Part of a small language model's weights.
Size: 23 layers, 2 heads of 32, MLP 256 tanh GELU, vocabulary 6796, 1.72M parameters.
Each number is 128 + 24 x the weight over its row's rms, rounded and kept within 0 to 255. Layers, rows and columns count from 0. Numbers have three digits each. The size before them is the row's rms in percent of the matrix's.

# layer 5 attention output, 64x64, rms 0.313, rows 0-63, columns 0-63
082:130101146126104131133181160065153108094125135129123127137132130151167183129131160196118105130140124140135122100131109118134122144130114131104162154106108075081128118114119101115134163140109120
086:179111151147142155125100160068146119109105127109132126126105130122086117104113137102134128121142129102106134107128076144155130137153137121094147152143128136171154154132121173147073178139111153
088:113094130136079123106121129145154135066124172096110169177125140096117130142115155151098100118169096127154124110130145097126134173134102149092107135125114090104138112093099119110137141122141122
149:135161134116142127138136118204085175147157141155079122153164161172137184111104135132145122154090134157112116169128158118110131120111132129160123092138124159136127123111114138113135123126134111
110:147202110140082126110115176081160093122124111126129152142141110090129112138138113174130139145158102133104101129126133133160167146146155119132108129075142127117138159103104119127158109108129109
118:118136143120128118145182121078125158139100097129152120087084112109175088161143122128093126125172112146147110169131130161142144138101132131122155137117131091081088113129144126122163129162139137
103:133159152171116140175143079123109118190098161132153145080156111120129158122121109101141163154127201099112157121112135114123106113127138118105108142130115143113160124139128129139157130138156128
122:070126197087152114126125086187123181109135134096084137135119158135100129119102132080132123149123139116120125127167114100102106139106136137135134133129104097119108104130128140121101139147132111
093:169119160124180129131138119128090163146115097135124050122135114120126119118107139072169121169103145141134111159119110148098140086119124142107134107154132166153133131149138171111134128133108138
112:154105175151127129129162117076133145142082099093156119103107105153147138130128145107105132102189147089159134143121113173128103121138128135093160146134116120097144122118134150136113177159140144
115:138152150119156110121223131143106124168129132141112098153151094147170132127136136147153103085136174131144117123107140133097109104150127112134126149144097147137118138087083089134114134128132140
097:145121070125157114114117113114131132076139157106117105159091121087075084126085105101171139168108138142120113177124144127154169119130141134151134139143171116128130135104138129111149128135115109
121:131099070158113141104107077183123146129101190141157181123149130141091133146127117109093143165105131115123128123139128123152137151113122156170112149162153150111149108137132138131144121129154138
102:141100119136122132083162150151167108141107107108076134159113103125102137141087184147144114127169146125153155091130150139131118139164128116141123143104109089123132188084130106124142138143134105
099:099160124152178116178152130184129130179123157146115155102104140157160104132165087146118137090130137104132089135110148084128145140116159124137154152150142132154134153127155130142110135148109143
074:076143107080177150110159113157125111115131151130139125140130104102112070148136108126124074097118149140162102112131121111112143109133097158134108108174138152139105102144111108114083152144143140
099:083133153113115128169115135156164129129168102105164165098077164153129148108127112129127127062130107121101138126132120171142150160104134117143154103113144149112124127165166145114106133107143150
095:078127096102129111112204104110148136126126197132119153150139153135132147138154089174106093076115139138113116112134112118120115152127116141136153130137148115121120127111128077094141150148119124
117:127167139169134094140084134135158140153176101113111153097084149077099076137121094109155154103169101129118161135145135109150143128123116135109141147119157126141149152152146160114125131132107108
078:131150138169168142133107142154145166164183134126129177117112157129103094139094105106132121092141123101137144162121184122151162122126145128134137143122143155113177161140155153114132148146126095
123:127122156125171137130151098132072162113082140126166107137106120081110084120114129082114100144135154130144131128102170178118143110145121147109103103108118146123082132139108132138137098169133116
103:137111097152187126116161116146117133134145124147121145103059116156123102139133105117130103096154127155150138143136159143172123131149104134180170174161165113119100138130126116143113141161131150
090:127114128119158096123222131149121147161139111152166138106098123163184156140119124171119134102163133167138121138107131127163141134143145141145144166150150116122116161127131112147144138157134125
103:152154117130164145102115146138083124104161046131126147093135140196146187118126138126118099133140106116134153119161072118117122126106146116165146130128141126126129108154131131132102129127127147
087:163128147166118158115169155092108144149132095163119148119138114092148138167110156156098088123195107153162133140117126120131137106158090132085105108113127113107130144127101135121131161155145136
086:111077125068157091096152138147147096124140094145089121144148080086120108179112163122157116139150136152122127115130116108109126148098111151111116130126118082103138148137110147100106120117156135
091:121107189122083146134147132161109164156116140092122115158125163106145131136112125110128112106128091128134095146120134166102146136154143126098094105129095169152098124106143158128180125091145163
078:121109090145160134137188085117079155127095207153140143122109138141149134152145090130092097113121137121128117146123134120154109135132123121120129167156136109128107113155117094132145136169133163
071:152118141174149125127134110145066160150135108128157127125130131108143130144121121118122078119179157132147159143097163152103133127127105165108128137109161148105130153184104126133111122193147129
087:139128080136098163094123105127127133106113148145163156099107109129130080140169097126064105126141097116145118135121136176177154158122117134142142128146168119090116113141130096142144121156132155
098:133156100148131104138126164087162090118137149140100113150094104090110079113132136151168134088120126143135140111103149103132131149161077156084114103117127158150152156103100119118140120150121097
098:118142174111097135138124163088141105114091084108143111120104127135142135090151160143117143141126119121120140096141124178137122152143170095146133138072087103131084136109129100135136080112105147
091:145113169094155132146195126107141138101112162124161105155098151141141125091125140160093142096160157113143138133133134148121108118149139087137148159119119097125089144070131102122132158136107147
096:115101147121115150115109103166123152109111180116160107158199150093110128129130116126100086169109158109112102103110111120126169111118134171111101136140127156109145099154112135113095136117108132
093:112123181092112079140127129170145141125113107088114092153104132126123131099108159083177157095121114115129105127129141185095139155126131142113111111118096155142111140100128158107144108092137123
095:114108122138115114106119154125144145114113143109103127163148160102135163136094175173121110090183118095148138119109129123124133142145108140077102089092097098121139137103115096110161147169130100
115:119155151121117123155191126140120122179143124147106091132122137102170129142146110146165088102106118195081110135105147152121136144130103146108125116141123160165102137147098120108137103115142156
124:100047109139096131126130125132177110176099147124109139133118097101133112198114126111143140156110122140115119130120146112140120149131149120105108186154127107134138147155158137128149129096146153
112:131157185114172155155135114090091162106108135124142092123136161131116136080124118102108125128132140089123134110136080154097114102127144109113145142100118133135081109134127139150098141135067149
095:167141115123085143118134113140124096157101104165166114087182077144157173139129163154114158193135156129144138111125113153142134122102109115136108119132125131094151135139113109131156116116153116
100:149124114129146091110079123111055149099127078120103101122119130103134129139120143116163150181144097136125143156141136143119140117113145121111109111098135096158087130149119127104161069141124132
106:162142150113116129132141134102118115090160142147090091163113118111111112098155108128137072095110101161132099159128153137120125111150067146123146089133129157132105110133084140112083163126118131
086:115154171145067178145149094095127095132096159112114136133154109125092158098148131125130099141088155113116119075124150147096109138163117112102095128121108153132121126119092116108109140117128152
092:170111076134123121108130085124090093147095161126121100145131082122090120124133140097150141133107173105139138141127164127130087111164108125121095146150144147155154151120091101133133119167160127
073:099140137115166125133153104175119169141097160091156103126126137085131060146117099113125116127161172102150105126106128157104175126098150127103112140132143150147116137125147137099145107149116152
117:133167171125131107155132138148155148105114166105160139152118151163122131064125141121107189116115138101164119134153146114106127123128147111164142132116098126102139120057149140128140144108116094
119:111142097110163112141129157128131133087114113131150142124083105140147081143123138139117171168128120130173098154124140090140172119101164115161093119132134096128108124073154113113166093126134113
113:136107096088130105117133108096136104102131181109149099153153142176117160082136138149139166070100155093125151135135095167096091143112109120123167102125125156122129114113135123115121144140128126
119:152135067128187109111131168108102096133116131155146118123093113180130131104139117106150144096074119136152113138139085125135109127144123128190131110137136156171122141135146125160134102137137144
102:111178156168093141172146114115150123211159134148126143082148131124151135138141080126148151140096121148084110160124121110148141122122142110137116138148151160136148138143138136124147122095138154
081:079124134075123098114135140126142132104142077116052128140112120098126116145141145129148108112154105163107097114150098103109134142109138124106150129123126042123110127112123118132108126133107115
111:138190174170116179139138129125107132146141154156098142120125136074100101110130108129121076135132128161131137101113158116123147136158092143098126083094116157113112136140105156121132153149111119
086:083156107110140125148137140145175100131135155116172135129086129151137073113144121140122164088088120092184117130135186119134144142131135113143104139152130150124131122089141088118139108129149112
094:131136162140116128145083156161134175168122120136135168111133158177117171090096165117101178111136114091149130119132122128123117135140144109150139097110095141119143140098160155171150141130125105
094:136156151114082177117104145157132149167132094145112118108154121077141069146140121136100118152154093119123089139108133146142185139132166099106110108115147131139117167115130138151143113114103138
099:142083106159150093122102104104110171098134134110156136116126171115126135124131121109119130078172136104109197163111130160137128140109126146075153119101147130123138114159127127110125124175119112
094:169141119151114131140141116106123132184105172136128104144155128099111102126132111132128140162111188110098140151099199149139135118149150106131116170117132149118145166092107107112164107133116124
089:095099180144132104142154119118173135142133107098194119125126162098136160136111117151145130087172120155107170111125105176124136125142107156097136153124123138122107116177132139113115141113123158
104:174101149142101154110133137129102175132115054136107143109147115128146169151125171143101089164194129138131123140117134141141155107131161109122145117097123090094110132116121136115136134143115139
088:142101150143139187147078152110147128122112098108139097115069135127106080126115128113119127174123131092139142153119135146148152147119171089126108139108142155149097128147132131129080136146107166
099:172132107151105130134057162072148096121156128114116125123129112117089101117124120097137110109129147098101175103122125120160092117146101148126141136114118156135177120151113142149078138134132113
097:098145158119094165114136145164176126103140171104161133158124176131134127125109111159086089128123115127143176096138133131142120177133106157153100142117084153117119091142112099134124142125141115
093:094176139208099166147103119124150132118108159095146174121139153112121123143136111158098112153150122107151112097119141106117165134119131139106104120117113137098133074101123119092156134119131140
081:130152110168099105119110121077100127159097107130078126134166098125141163143149152118184139131120133122086118112133128141123104138134133122075106146099115125162144149152089097120151090152135107